config.toml
n_layer = 12
d_model = 192
n_head = 3
n_kv_head = 3
head_dim = 64
d_mlp = 768
vocab_size = 8192
activation = "squared_relu"
norm = "rmsnorm"
norm_place = "pre"
norm_eps = 1e-06
positions = "learned"
qk_norm = true
attn_scale = 0.161
bias = "none"
tie_embeddings = false
parallel_block = false
extras = ["capped logits"]
init = "normal"
init_std_qkv = 0.0458
init_std_o = 0.0
init_std_up = 0.0458
init_std_down = 0.0
optimizer = "adamw"
lr = 0.00229
beta1 = 0.95
beta2 = 0.98
weight_decay = 0.035
lr_head = 0.00644
grad_clip = 0.5
warmup_steps = 496
schedule = "wsd"
decay_fraction = 0.79
decay_shape = "linear"
final_lr_fraction = 0.0
batch_tokens = [16384, 32768, 65536]
seq_len = 512
doc_mask = false
train_tokens = 409100000
steps = 10763
dataset = "wikipedia_en"
Each number is 128 + 32 x the weight over its row's rms, rounded and kept within 0 to 255. Layers, rows and columns count from 0. The size above them is the row's rms in percent of the matrix's.

# layer 7 attention value, 192x192, rms 0.171, rows 173-191, columns 128-191
size [121 115 121 125 129 122 116 128 126 111 129 122 117 117 124 114 124 113 107]
[[144 159 109 156 105 128 115 138 159 120 222 124 116 113  86  75 139  98 109 129  95 159 152 151 126 111 161 121 121 120 146 125 204   3 134 151  91 173 121 165 134 129  96 160 141 107 111 125  80 189 131 133 149 174 166  54 176 134 150 172 135 144 103 139]
 [172 155 134 102 131  79 175  97  80 125  36 154 113  81  90 131  89 139  94 150 148 108 143 123 139 138 121 136 176  98  80 170 118 168 136 144 136 143  73 157 160  80 190 153 192 177 135  82 170 137 100  68  83 110 138 141 117 172 127 119 115 167 106 147]
 [147 134 120  67 109 143 128 100 186 127 137  85 110 126 160 124  94  90 141  85 128 142 135 164 123 120 142 122 139 136 156  91 120 105 150 177 186  96 136 108 112  81 141  72 142 133 116 106 120 124 130 124 154 184  88 170 155 134 186 107 136 157 129  85]
 [164 165 140 132 128 114 122  91 167 124 110 129 145 118 200 162 183 143 114 106 130 156 198 157 145 164 126  95 113  59 113 120 116 139  95 113 163 138 170 161 149 121 121 114  86 117 118 127 100  98 147 102  95  58 138 111 130  92 123 113 109 132 112 158]
 [ 63 140  80 135  88 126 156  95 191 123 156  91 135 162 169 147 106 115  97 106  76 104 104 201 104 138 122 109 148  57 177 164 131  80 150 137 155 117 102 115 166  73 176 111 164 126 103  67 118 104 135 128 114  85  99 106 125 116 185 153 150 110 112 108]
 [143 115 145  99 105  72 133 119 121  73 158 136  96 236 158 138 106 149  66 125  92 140  84 101 114 146 147 168 176  46 150 111 102 121 149 116  71 129 157 172 111 157  91  83 152  84  98  39 152 151 128 167 131 130 121 122 121 143 172 127  98 167  92 144]
 [ 97 173 132 163 198  98 139 173  67 133 170  84 136 142 115 174 139 133 132  54 100 112 120 137 160 105 120 116 122  72  21  97 136 110 138 100 139 139 146 152  95 145 156 106  91  70 139 160 129 108 132  71 148 107 131 158 116 146 101 124 121 138  93 145]
 [146 111 145 110 165 117 129 148  71 179 167 210 137 139  96  95 178 131 120 170 129  33 147 111 145 132  97 149 174  90 177  93 148 146  95 158 130  91 105 152  95 149 174 113 139  89 154 131 180 126 124 110 144 129 103 106 222 152  86 110 113 124 127 123]
 [ 64 193 125 102 162  92  96 159  74  90 119 160 172 137 163 135 133 115 182  85 169  73 107 141 130 130 142 155 119 202 126  93  84 124  43 111 139  82  95 165 110 140  81  79 104 112  80  81 117 201 125 137 120 148 127 105  83 123 157 121 125 153  99 134]
 [127 134 110 134 153 130 144 149 139 105  94 117  79 144 131 101 125 137 166  98 113 122 174 163 146  86 125 128 111  98 100 106 139  98 165  87  91 172  78 106 137  89 129  74  21 121 151 139  61  83 107 139  85 180 158 119 122 129 132 156 136  83 140 178]
 [155 141 136 182 154 127  91 122 160 131  79 142 132 138 109 112 131 163 162 152  93 146 147 112 124 143  92 141 230 153  95 146 175 125 122 143 109 168 142 153 167 150  91 148 140 119 185 141  92 196 140  59 166 140 105 142 117 185 125 122 161  76 132 130]
 [122 164 140 136 171 120 155 145  52 166 208 140 127  78 138 123 162 149 104 152 165  83 152  98 121 102 129 124  72 110  99 151  86 115 109 104 138 117 132 120 113 168 129 195 107  77 117 136  86 153 154  26 144  91 122  90  90 147 127 122 129 127 129 149]
 [132  94 118 145 155  92 169 135  98 129 123  92 162  86 149  64 158 123 135 144 127 108 153 134 115 149 127 144 131 133 159 151 148 129 186 122 118 129 101 118 126  83  99 152 160 217 133 175 139 110 127 158 150 154 116 135 136 130 110 125  74 136 162 165]
 [146 118 161 118  96  84 115 131 114 118 141  86 100 160 184 163 159 104 123 136  95 171 100 146 131 112 141 125 120  88 210 115  95 124 106  99 155 153 182  96 144 122  53  87 177 124 142 136  85 166 136 150 161  75 114 159 128 130 132  89 128  44 134  93]
 [123 180 127 120 148 123 116 127 111 119 200 129 114 131  88 101 148 118 147 133 101 245 152 158 147 181 142 130 229 100 112 130  99 149 114 139 173 124 152 167 148 147 135 111 124 124  92 140 130 116 119  86 108 111 121 139 107  81 158 128 123 109 171 149]
 [140 121 117 121 128 147  78 124 104 157  90 158 164 139  87 147 166 122 117  95 145 135 193 147 168 146 106  97 111  77 128 142 189 114 102  94  95 126 158 116  61 131 151 152 156 166  96 176 121 110 115  93 112 148 157 181 116  84 134  93 162 109  79 136]
 [115 126 127 121  82 120 150 116 145 129 151 174 169 118 158 140 118 122 131  77 101 129 163 133 126 137 137 111 105 187 118 161 111 116 103 128 208 119 156 130 124 144 101 122 110 117  88 140  85 140 131  92  99 106 120 108 126 127 218 123 132  78 158 129]
 [157 163  98 121 132 156 113 122 145 136 142 162  99 148 128 196 166 118 113  95 156  65 154 152 117 160 167 128 136 132 149 107 125  79 150 149 176 131 135  95 178 243 166 141 116 124 183  96 144 182 128  64 112 136 137 117 169 132 200 170 151 112  91 102]
 [176 125 120 140  90 121 188 115  84 113 107 153  70 168 122 123 132 124 148 132 127 178 179 148  64 155 137 125 142  69 141 120 133 135  88 130 106 176 131 104 157 162  39 118 161 152 134 149 120 131 127 106 134 118  82  84 142 128 152 127 138 158 141 114]]
# layer 7 attention output (transposed), 192x192, rms 0.175, rows 173-191, columns 128-191
size [132 122 122 131 132 130 117 132 130 111 135 118 124 121 120 114 125 118 117]
[[147 107 157 136 103 114 128 128 119 150 158  78  92 152  82 145  76  74 131 116 145  54 146  88 118 125  76 137  83 138 111 135 127 129 110  68 108  74  98 112 162 128 153  98 103 130 150  92 163 140  92 136 123  92  77 147 122 109 125  51 120 124 134  96]
 [154  89  95 159 122 147  62 148 171 104 172 102 117 125 116 150 120 121 174 159  57 135 110  87  75 132 168 127 124 109 138 125  44 145 152 102 149 102 180 151 104 156  72 192 142  85 157 152 127 115 162 141  56 155 102 181 189  52 134 178 107 107 141 134]
 [ 93  84 150 126 142 114 130 186 132 114 140 144 158 144 127 137 122  64  83 155 141 191  96  79 122 137  86 134 115 122 133 213 137 123 100 119 154 167  90 108 165 141 168 120 141 145 149 155 148 137 101  64 103  70 197 110 138  72 135 149  98  83 151 142]
 [121 165 136 144 103 160 114 100 102  97  99 108 156 150 122  62 146 102 177  85 185 141  78 131 111 131  65 115 151 216 160 120  97 112 159 159 164 128 131 151 148  93  93 162 146 153 129 145  75  82 140 120 122  97 166 161  91 173  92 121 129 207  95 103]
 [122  79 111 158 160 198 119 112  98 146 128 119 196 155 107 152 104  56 163 152 167 142 123  88 138  82 160 140 110 146 109 109 160 181 153  69 129 155 200 111 126 123 142 120 112  94 130  85 191  78 144  93 112 186 138 141 126 119 107 151 140 139 187 155]
 [177 114  84 152 150 113 151 101 126 143 110 144 101  52 124 154 142 129 101 133 134 107 101  80 126 135 139 165 115 168  86  82 145 125 117 140 116 129  85 128 121 179 151 137  75 126 143 177 144 134 155 113 102 133 178 167 130 106  75 134 163 103 113 119]
 [157  50 139 118 110 113 146 183 139 115  88 134 117 114  91 102 107 177 155  59 133 137 127 116 124 200 141 130  86 145 169 144 156 139 103 153 131 181 162  90 137 102 147 104 112 110 125 119 137 124 202 171 149 119 114 163  70 152 141 104 179 122 150  79]
 [105 134 113 119 116 100 133 157  90  81 110 118 142 162 181  85  43 184 136 208  65 207 156 137  90 143 124 110 154 157 146 110 134 126 142 134 124 136 136 135  78 164 150  81 115 165  91 164 122 120 130 122 124 125 140 114 134 110 140 186  97  81 181 132]
 [129  88 139 125  89 107 139 143 128 142 152 135  82 103 126 108  92  80 124 142 113  64  76 142 107 128  87 161 123 113 144 134 153 135 164 176 157 135 116 151 180 154 104 152 124 132 135 168 121 113 126 128 102  50 122 167  55 104  96  95 156 114 129 146]
 [110 146 137  71 122 170 116 134 119 155 159 130 145 112 107 105 133 103 175 118 126  97 193  63 126 152 136 162  64 124 110 102 129 125 150 135 165  78 126  88 135 111 129 123 158 116 129  76 102 166  60 152 106 106 126 135  86 124 145 111 165 138 156  95]
 [143 141 128 101 144  91 159 161 160  92 230  87 117 122 145 121 144 118 147 142 111 105 160 145 163 175 127 144 105 153 161 162 125 106 168 115 117 138 160 137 157 110 130 117 109 110 117 136 147 151 134 199 150 127 182 116 105 141  97 126  80 100 140 123]
 [150 116  96 139  52 106  86 114 185 136  85  94 110 144  76 145 126 137 167 145 145  81 104 183 152 131  73 145 159  87 144  85 133  95 140 132  93 108 122 147 120 110  82  92 144 157  78 115 149 120 123 141 134  85  44 170 147 189 177 105 107 164 100 127]
 [123 189 137 158 105 111 146 128 116 144 216 143  82 129 116 165 130 179  96 170 101 157 165 119 115  78 102 103 140 126 129  82  81 175 135 110 191 136 152 109 146 112 144 104 150 172 138  50 178 116 127 114 124 116 120  96 150 115 161 127 133 145  30  78]
 [187 161 120 154 163 166 105 126 138  93 121 133 112 110 132  93 100 119  76  79 134 105 162 156  86 117 136 100  97 173 143 176 144 146 155 111 111  95  96 139 127 111 166 114  82 122 153  99 132 132 140  81 103 222 172  62 103 111 126 154 104 127 108 162]
 [ 80  61 100 173 119 163 152 144 160 116 205 134 158 169 168 152 161 165 137 122 130  88 112 129 179 115  77 112  83 166 162 143 167 130 162  85 112 127 166  98 112  97 173 155 152 124 211 134 117 154  65 117 177 118 133 156  64 107 101 137  96 121 132 100]
 [133 152 150  85 132 118 145 132 117 121  93 115 108 129 137  81 116 131 154  87 119 149 174 162 152  62 104  98 103 158 109 175  81 110 133 170 221 128 121 110 152 161 107 146  74 134 125 153  79 113 128  92 146 100 146  89 108  66 172 163 123 175 158 116]
 [112  99 104 181 189 159 146 161 114 145 117 119 115 162  87 158 137 111  92 135 187 102 105 181 157  88 205 154 102 117 172 197 148 117 113  95 155 124 128 107  79 121 126 158 136  49 170  67 112 180 144 136 133 119 156 116 111 136 105  92 108 119 133 169]
 [140  95 106 135 138 130 159 159  78 104 123 131 130  83  86 139  66  87 151 147 166 117 103 172 133  75 129  85 170 125 156 159 151  87 179  71 143  94 129 137 111  86 158 150 113 109 174 113 129 104 157 116 161 130  84 132  94 114  68 142 136 143 153 119]
 [132 105 156 192 127 114  66 161 161 132 151 153 139 108 147 155 128 159  92 151 138 111 120  74 135  65 132 153 137 105 132 130 114 112 175 152 114  80 128 148 140  97 142 116 126 162 181  61 155 107  85 139 112 126 140 156 101 138 106  98 126 107  96 157]]
# layer 7 MLP up, 768x192, rms 0.146, rows 0-33, columns 128-191
size [101  98 109  40 123  42 111 124  35  35 107  93  94 102 106 108  45  43  36  41 105 115  33  36 101 147  84  98  96  36  88 110 109 125]
[[157  84 134 179 120 126  83 106 147 137 153 145  80  94  83 164 122 112 124 180 138  93 156 114 158 127 118 155 165 109  95 102 141 113  98 121 153 100 174 149 118 145 172  80 144  71  66 113 195 149 101 118 176 173 124  89  75 121 147 172  97 141 123 150]
 [112 115 124  84 120 148 175 134 143 151 158  89 165 139 170 139 189 132 110  98 110 150 155 162 160  96 152 138 117  96  97 121 174 123  83 185  90 156  81 127 160  55 151 182 101 102 168  63 152 145 110 140 128 134 155  73 105 127 148 155  72  81 165 139]
 [201  66 165 108 139 156 174 183  91 108 144 100 137 111 124 140 130 131  90 135  89  68 141  90 155  86 149 201 148 123  94 204 107 176 149 183  96 153 103 102 103 171 187  82 146 148 138 107 126 164 109 115 163  96  77 140 119 121 166 115 179 102 120  95]
 [117 162  74 129  85 183  61 129  81 146 150 128 104 165 115 180 108 100  14 139 115 115  98 174 130  98 155 128 112 124 146 104  94 167 106 118  60 107  92 104 117 104 132 126 168 149  85 116 128 133  36  96 134 122 111 115 124 176 149 124  83 122 177  76]
 [125 109 199 115 107 140 165 151 144 156 152 122 113 161 106 149 153  42 129 175 123 169 124 193 133 123  90 164  95 116 119 144 117 172 112 147  87 125 108 126 164 125 130 126 129 100 134 124 107 120 104 108 138  63 125 153 159 156 114 166  96  93 158 100]
 [110 162 130  88 116 155  60 154 105 213 141 103 113 113 147 134 142 126 146 133  80 126  73 132 153 107 155 157 100 127 113 130 130 161 109 124 119 142  73 106 139 127 202 119 166 128  97 102 105 153  11 113 134 159  71 128 136 144 154 152  97  94 142 109]
 [102 140 137 154  83 159 128 156 124 205 113 169  92  81 109 138 128  65 103 176 127 136 172 154  91 144 114 103  99 118 140 104 122 167 163 133 193 148  96  83 198  68 104 100 125  87 131 123 135 141 108 107  84 140 134  97  96 179 108 132  87 117 160 104]
 [117 164 117  95 137 147  95 145 155 167 117 141 123  85  97 170 142 121 130 108 105 110 113 152  84 123 121 137 161 131 140 128 155 194 137  82 170 138 104 130  93 112 143 101 130 141  64  92 185 150 129 132 142 130 105  94 123 142 229 158 137  99 164 215]
 [138 154 121 111 114 120  86 143 103 152 134 110 102 165 166 153 133 100  87 144 146 113  89 153 141  76 127 183 132  96 129 159 145 167 150 170 131 145 110 118 181 137 196 126 209  96  89 123 135 161  20 131 198 134 115  98 153 149 166 167 142 127 124 115]
 [134 161  81 126 108 164  38 155 107 160 106 118  99 151 128 150 141 111  91 172 119 146  71 111 122  75 128 171 147 105 136 194 113 139 131 145 123 125 112 124 126 114 207 117 173 144  53  93 167 159  50 156  94 118 114 105 149 177  93 128 153 121 152  92]
 [119 130 156  62  53 162 136 148  48 116 152  82 129 135 100 162 172  89 100  68 102 108 170 161 107 165  66 134  73  45 125 128 106  97 136 101 137 105 137 132 104 118  82 207 103  90 132  92 144 122  85 108 113  70  91 128 125 162 132 146 141 100 101  69]
 [162 119 141 122 114 177 123 195 136 163  86 147 122 123 142 129 126  92  86 126 138  98 179 119 120  87 107 111  94  86 143 134 171 129 147 217 185 100 132 121 117 140 145 151 126 130 135 157 130 118 134 152 173 170 139  56 120 145 119 173 158  95 165 108]
 [146 125  86 127  73 136  91 141 168 174 118 128 134 140 190 125 116  73 145 107 146 153 189 100 146 121 129 166 131 177 139 142 115 151  84 121  72 178  85 104  81 102 101 143 181 166  97 155 121 186 164 110 131 174 122 148 124 150 125 112 129 105 118 146]
 [127 141 104 143 111 159 102 140 158 132 146 161 147 169 157 164 170  88  96 136  20  93  95 178 105 159 121 174  67 134 126 149  69 165 166 173 117 134 159 151 106 121 121 141 152  61  98 200 140 177 118 137 113 144 129 114 108 174 117 121 146 133 150 101]
 [142 132 120  90 124 122 114 141 172 109 109 133 112 122 111 115  46 129 105 116 165 136  96 152 185 105 142 185 137  82 127 136 127 113 105 218 120 121 110 106 125  85 181  82 175 108 120 141 131 152 102 111 188 204  90 114 105 131 126 110 104 108 189 122]
 [134 162 102 110  80 156  92 118  91 153 185  74 131 119 103 118 117 120 110  79 105 122 116 137 100 137 180 172 147 145 104 177 139 174 108 106  84 142 106  85  99 207 182 135 115 123 174 127 155 169 102 101 105 144 134 108 194 104 117 151 105 182 113  53]
 [147 144 112 119 116 147  82 205 144 135 110 128  82 148 105 189  96 103  74 143 124 146 111 150 151  92 176 139 108 122 177 186 107 151  95 167  88 181  98  88 155 126 184 160 144 118 149  90 160 149  62  76 117 133 100 124 175 172 164 156 109 114 117  93]
 [183 108 132 113 121 189 118 175 106 130 157 115  68 127 124 196 157 138 136 138 103 147 122 101 136  71 141 110 133 161 159 151 143 135  80 115  95 163 110  74  90  82 138 147 134  98  93 128 142 141  40  81 108 144  87 116 118 144 173 154 115 137 156 113]
 [162 175 136  98 132 153 100 172  89 165 124 137 140 178 114 169 144 124 114 103 148 151 118 132 119  98 176 155 122 135 125 116 113 137 115 157 114 188  85 120 139 177 190 121 120 111 120 111 132 175  48 108 163 126 103 169 158 149 128 176  80  83 127 126]
 [148 152 147 138 141 240 121 205 117 183 103 143  88 180 122 173  75 132  58 148 110 138 109 117 120  60 126 150  88 104 156 131 128 162  99 138 102 188 109 111 140  93 151 122 124 141  75  55 173 136  61 144 171  86  86 128 112 141 151 154 106 112 101 130]
 [ 76 155 169 132 106 120 137 133 161 174 180 104 104 108 100 177 101 136 154 167  77  87  76 187 182 128  97 165 124  91 111 148 178 164 105 173 104 159 119 149 150  74 138 173  95 115 133 109 155 106  80  50 138  64 158 114 197 142 164 183  68  93 141 145]
 [129 153  94  80 123 174 148  95 118 197 107 124  51  89 141 123 110 128 128 165  93 136  90 151 117  90 110 174 150 137 146 114  94  97 151 105 156 126 113 144 123  77 190 103 156 110 136  86 152 126 107 175  84 150  98  88 116 118 176 136  76 118 141  87]
 [ 80 149 145 135  88 177 104 179 124 159 135 157 113 181 136 157 130 143 133 134  87 173 148 130 136  83 183 175 113 168 139 170 146 129 157 172 124 154 146 132 143 159 108  84 138 129 103  76 116 145  36  80 140 121 136 164 162 184 183 161  84 123 109 116]
 [145 181 114 123  78 179  79 144  97 123 154  99  72 177 105 147 132 101 154 159 115 141 119 129 133  89 145 156 123 143 148 119  98 196 132 128  43 145 112  74 109 100 163 130 131 132 120 118 137 107  82  98 189 125 105 170 146 136 130 158 121  82 141 162]
 [ 65 178 174 179 164 147  98 130 149 144 154 169 172 114  99 182 181 136  39 136 128 148 136 141 146 109 164 148 134  60 147 117 114 133 106 163 163 145  84 105 152  95 125 129 138  73 121  59 175 104  51 146 172 176  71 126 155 139  97 129 129 166 139 162]
 [168 137  62  67 138 172 104 164 102 113 146 138 111 146 116  96 119  85 103 132 162 182 141 111 144 139 195 145 108 129 150 124 123 120  67 142 144 131 123 123 153 115 128 119 167  84 109 115 107 133 133 137  88 107 133 161 135 160 158 103 137 117 141 152]
 [164 157 110 117 163 145 131 158 139 110 145 112 152 120 101 119  88 116 117 121 152 138 129 106 105  96 183 137 107 190 117 172 159 152 138 158 145 116 122  97  75 160 177 156  73 149 136 157 107 113 128 153 162  98 125 175 105 160 124 144 184 119 115 100]
 [132 109 105 119 118 138 159 107 148 187 160 100 177 128 102 158 148  96 132 168 129 133 143 144 112 111 103  88 102  91 137 112 114 203 137 164 135 169 124  84 126  78 170 111  84 146 145 109 116 125 116  97 142 114 115 145 124 166 158 156 109 129 106 150]
 [113  90 100 141  92 155 120 153 119 116  34  80  93 152  91 146 165 100 122  96 163  87 115 170 168 139 115  97 126 123 137  89 130 173  93 190  77 135 116 141  63 110 119  83 151 168  59 128 104 111  76 155 137 133 124 136 154  94 145 177 115  94 159 176]
 [132 131 128 107 119 173 157 157 111 213 121 144 118 133 136 149 174 121  90 126  95 131 110 179 110  88 152 166 112  91  87 173  79 149 111 145 121 179  90 133 121 146 189 119 109 106 142 103 138 113 105  94 132 139 103  97 138 142 133 190  66 152 134 155]
 [ 74 136  69  91 190 132 131  86  90 143 150 124 102 160 111 157 141 160 170 153 137 131 145 114 115  69  93 139 160 111 138 102  95 129 152 153  81  80 145 166 112  97  79 148  70 162 101 132 101 182 100 131 149  92 125  89 154 153 119 141 100 129 139 136]
 [185  72 147 168  76 168 127 145 118 114 109 101 160 164 106 141 108 104 151 132 147 136 170 126 116  77 169 112 103  91 178 200 135 108 126 180 118 114  86 101 158 142  64 180 122 101 134 125 144 162 112 167 158 132 141 100 154 198 155 102 158 109 164  89]
 [ 94  85 118 103 104 100 125 179  79 159 139 137 102  85 171 143 131 182  75 128 160 150  79 138  98 109 166 159 129 120 156 139 125 121 127 110 127 142 123 175 101 104 152  97 112 134 101 113 197 162 127 101  87  97 153 186 160 136 113 110 119  74 112 142]
 [109  50  92  63  67 128  93 112 145 171 140 153 139 113 157 148 176 109 134 112 103 148 149 162 144  53 134 132  83  88 173 136 120 148 185 146  88 128  93 149 134 109 141 106 123 111  97 129 143 185 108 132 133  94 128 118 208 154 128 151 149 118 116 147]]
# layer 7 MLP down (transposed), 768x192, rms 0.138, rows 0-32, columns 128-191
size [105  99 111  34 123  36 112 125  21  25 107  97  93 109 104 115  38  34  28  37 103 116  22  20 104 144  86  99  92  25  88 111 113]
[[109 125 150 118 118 141 106 148 156 169  83 120 115 147 157 147 128  84  92 139 176  99 156 116 184 162 105 104  99 118 137 142 178 140 111 158 141 113 118 112 168 127 145 165 106 145  86 120  95  80 178 145 158 132  97 164  83 112 113 106  78 100 136 137]
 [104 144 132 157 156 142 128 114  93 201 102  95 132 137 115 121 118 121 189 176 137 165 152 153  85 177 109 101 182 110 122 118 165 117 168 129 146 106 145 110 134 124  45 112 158 195  93 206 130 167 185  95 149 116  86 137 124 116 166 122 178 180  98 139]
 [169 116 127 119 175 149 198 164 132 123 147 100 146  83 189 146  62 193 111  68 140 201 131  91  99 141 131 136 120 179 101 146 117  74 119 155  71  98 108 187 122 105 130  93  85 101 156 130 138 136 138 106 112 157 119  87 123 183 151  66 177  99 144 126]
 [110 128 108 137 158 148 122 114 148 147 121 117 102 131 120 134 134 155 187 128 100 119 156  76 195  40 161 131 173  92 139 128 165 176 184 124 115 146 155  99 156 115 164 141 174  68 167 138 152  79 113 144 101 159 139 108 143 132  92  45 118 140  85 160]
 [106 121 161 143 114  83 147 116 118 102  78 138 171  90 108 143  81 151 187 121 149 112 146 148 132 166 136 113 146 111 171 128  97 151 129 140 124 116 156 167 157 159 159 168  75 151 128 152 132 146 138 121 126 107 187 133 189 152 126  90  65 135 148  89]
 [152  74 141  66 126 149 126  81 123  75 108 164 125 141 116  84 166 111  98 164 133  72 190  77  83 138 105 118  57 104 122  94  75 147 119 146 131 150 121 125 130 136 137  89  71 101 165 167 133 107 130 107 138 160 171 160  51 121  99 130 119 136  90 165]
 [147 168 162 135  91 108 147 145  67 168 112 122 200 177 129 157 147 167 126  88 150 114 139 126 169  85  49 184 182  69 164  79 145 102  91 110  81 147 131 106 155 123 162 166 122 132 159  87 114 118 145  51 131 166 139 147 147 157 126 131 105 155 129 122]
 [119 196 117 150 112 121 121 145  99 151  36  95 136  66 119 159 125 122 126  74 134 104 109 109 116  77 188 148 152 142 121 121 131 153  92 121 134 153 121 180 163  93 145 155 134 150  61  84 170 113 159  98 147 172 129 131 102 125 116 140 120 157  55 153]
 [114 108 145 110 136 171  68 208 104 126 159 162 153 186 161 124 149 103 126 152  51 150 136 169 106  85 151 134 125 120 128 117 141 136 147 146 125  92  94 134 115 171 140 158 197  96 126 156  84 118 178 188 110 115 173 187 152 116  95 135 116 135 156 184]
 [125  93 100 178 115 151 107 140 142  96 159 127 141 138 170 108  78 109 141  90  84 139 142 135  98  87 107 121 134 122 113 134  91 108 153 136 168 109 123 101  96 144 133 199 150 176  90 109 163 136 132 136  95 146 121 143 158 149 130 105 105 121  99 122]
 [141 180 103 105 157  98 111  73 134  93 130 159 128 188 164 128 203 166 115 106 163 128  96 118 129 159 191 106  74 104 169 169 131 124 124 120 116 112 130 107 141 101 113 119 107  73 120 156 129 161 131 128 138 135 152 218 160 111 154 102  86 122  96  96]
 [158  62 155 117  92 125  74 138 138 138  72 119 125 135 141 131  93  93 147 157 112 136 116 142 131 147 145 157 104 151  92 129  68  57 137 133  80 143 161 128 142 151 145 147 124 112  81 132 111 120 165  70  96 144 120 102 128 164 148 152  99 116 152 118]
 [ 94 139 183 106 122  94 125 114  94 106  61 108 112 143  62 148 182 102 158 170 117 156 178 160  88  97 135 104 111 127 131 104 124 104 176 155 183 150 136 143 153 122 153 128 146 187 160 125 137  84 107 109 159  93 108 111 130 114 100 175  88 170 152 152]
 [133 120 123 130 140 146  97 192  98  95 118 121 154 101 154 202  70 125 139 174 168 149  83 117 153 132 149 124 143  99 153 118 134 133 151 156 183 203  97 121 116 148 129 105 144 145  92  97 114  85 133  82 181 112 137 106 122 151  25 109  63 104 130 104]
 [127 131  95 157 188  85 123 166 135 115 162 110  95 103 119 122 155 116 117 113 154 140 112  65  62  48 129 105 126 138 162 163 135 151 139 159  82 146  61  99 137 105 143 169 156 191 113 160  87 137 151 143 138 206  99 105  94 110 108  97 150 162 100  98]
 [157 141 102 111 120 137 119  79  87  97 146 113  35 126  56 113  80  73  71 116 123  93 106 182 126 135 170 124 129 152 112 132 190 144 170 117 119 130 107  94 156 140 149 118 130 130 182 142 126  72 134 158 102 140 113 127 119 163 147 147 166 107 117 107]
 [132 134 123 134 146 143 159 116 131  75 128 166 149 115  23 140 135 150 171 148 136 148 152 154  90 119 117 152 132 110  68 134 126 153 136 134 182 116  31 128 118 151 137 147 140 202 195  92 174 142 144 161 188 163 125 144 125 160 109 123 166 192 119 141]
 [175 145  37 169 131 145 109 137 133 191 132 117 153 120 120 123 102  77  61 121  70 134  44 119 114 140 104 133 113 150 144  98 107  85 187 114 123 127 172 131 125  99  94  56 152 151 126 136 127 135 145 148 129  98  78  92 157 169 119 129 104 136  90 170]
 [137 139  98 156 168 168 178 114 145  87  97 114 153 119 143 122  78 120 106 149  89  72  89  97 119 117 167  82  92 135 129 138 153 180 118 173  81 154 202  83 116 144  95 146 115 171 124 138 103 130 130 155 114 136 105  79 118 144 143 123 120 202  95 156]
 [133  74 181 118 100  97 150  81  79 155 143 107 168 135 132 101 154  88 131  93  77  61 133 131 151 114 121 118 170  90 176 127 119 108  99 181 112 162 152 118 109 160  91 195 180 115  82 153 138 149 146 112 107 106 112 149 160 169 104  85 165 142  71 175]
 [117 255 145 134 160 159 200 106 117 113 152  81 164 114  94 140 143 191 180 119 165  89 184 161 165 116 108 115 137 124 159 167 128 169 144 141 138 173 112 114 137  74 137 175 140  77 113 157 146 120 110 140  91 147 110 136 129 113 101 138 144 101 119  99]
 [ 84 104 151 134 106 145  94 113 123  85  69 142  95 131 125 151 114 122 144 149 131  98 178 105 168 122  72 154 110  76  73 175 147  74 139 147 105 119 161  92 130 183 168 118  63 115 156  84 117 154 149 128 181 154 146 147 137 145 138 124 101 161 135 125]
 [155 115  95 123 136 153 119  91 120 173 115 142 137 147  97 132 186  70 153 144 134 121 137 118 130 217 126 141  76 120 173 115 111  92 125 174 120 160 124 124  70  95  97 136 140 162 112 160 150  94 134 109 111 163 108 147  79 142 120 133 148 120 128 166]
 [154 117 157 118 170 104 147 154 162 148 129  83 119 126 129 112 127 115  62 107  97  46 156 177 104  68 141 103 118 136 119 118  51  79 195 130 177 136  83 210 142 104 116 129 138 117 213 119 117 108 169 155 139 134 210 134 122  69  86 106 122 126 157 165]
 [154 187 107 133 107 144  76 132  94 129 187 174 134  92 151 114 150 143 162  96 107 153 116 137 114 100 150 131  99 195 141  65 180  81  81 157 110  49 143 112 119 115 175 134 109 132  52 178  88 146 116  98 163 159 155 138 187 130 166 143 111 123 124 103]
 [142 128 102 113  79 152 149 153 122 137 155 151 113 113 142  26 112 167 116 179 129 156 144 121 208  97 126 149 143 108  89 166  62  99 146 131 150  87 147 131 162  77 149 193 142  84 207  93  54  93 111 178 120 157 133 135 144 126  93 102 139 147 134  88]
 [ 27 146 106  96  71 119 110 116 141 167 149 111  52 117  99 149 153 105  84 135 162 101  91 174 121  86 147 104 155  66 108  96 161 123 131 124  59  87 144 132 132 122 119 101 144 103 182  99  86 100 154 154  80 143  82 131  94 134 114  68 140 119 139 150]
 [ 79 101  98 116 160 132 175  84 145 108 138 141  51 102 106 182 135  62 120 104  98  95 121 116 102 155 177 116  74 164 146 139  97 106 102 134 136  80 126 133 180 123 124 137  79 151 150 101 114 113 108 143 143 119  95 101  78  93 133 134 169 161 129  98]
 [ 63 119 168  83 100  95 157 100 128 117 166 173  96  63  97 174  95  93 157 111 109 149 142 161 141 134 153 126 144 134 121 122 124 127 159 143 186  74 144  61 173  65  96 103 161 136 157 125 163 133 162 136 135 157 111 165 112  85 162 158 105 118 121 117]
 [146  70  58  83 138  80  78  92 106 129 126 102 201 119  99 130  91  87 127 145 113 166 189 118  68 186  92 149 191 136 125 121 151  99 104  92 140 141 175 139  94  98 139  87 151 104 143 154 101 140 214 104 121 190 129 180 121 184 100 117 169  56 124 136]
 [152 127 127 167 126 114 106 156 144  42 138 121 161  68 165 211 116 168  89  88 118 116  94 128 185 120 125 168 161 122 149 144  94 122 101 159  89 180  95  97  83  92 144  67 196 179 153 136 149 153  90 104 175 143 165  94 116  91  97 117 173 144 156  88]
 [151  90 122 124 146 130 100  96 147 146 168 143 142 143 146 120 157 139 145 127 106 151 148  74 159  75 170 141 102  91 153 123 161 127  89 101 100 133  95 131 125 151 101 114 130 152 105 107 149 120  64 149  57 132 165 133 114  69 103 109 115 163 128  68]
 [127 182  79 155 148 143 100 155 197 121 146 126 152  98 110 136 124 194 167 113 130 125 135  39 126 139 103 153  83 106 136 130 148 201 132 134 167 114 127 142 122  81 167 105 107 130 129 119 141 108 191 147 141 102 146 100 159  80 147 104 133 138 138 178]]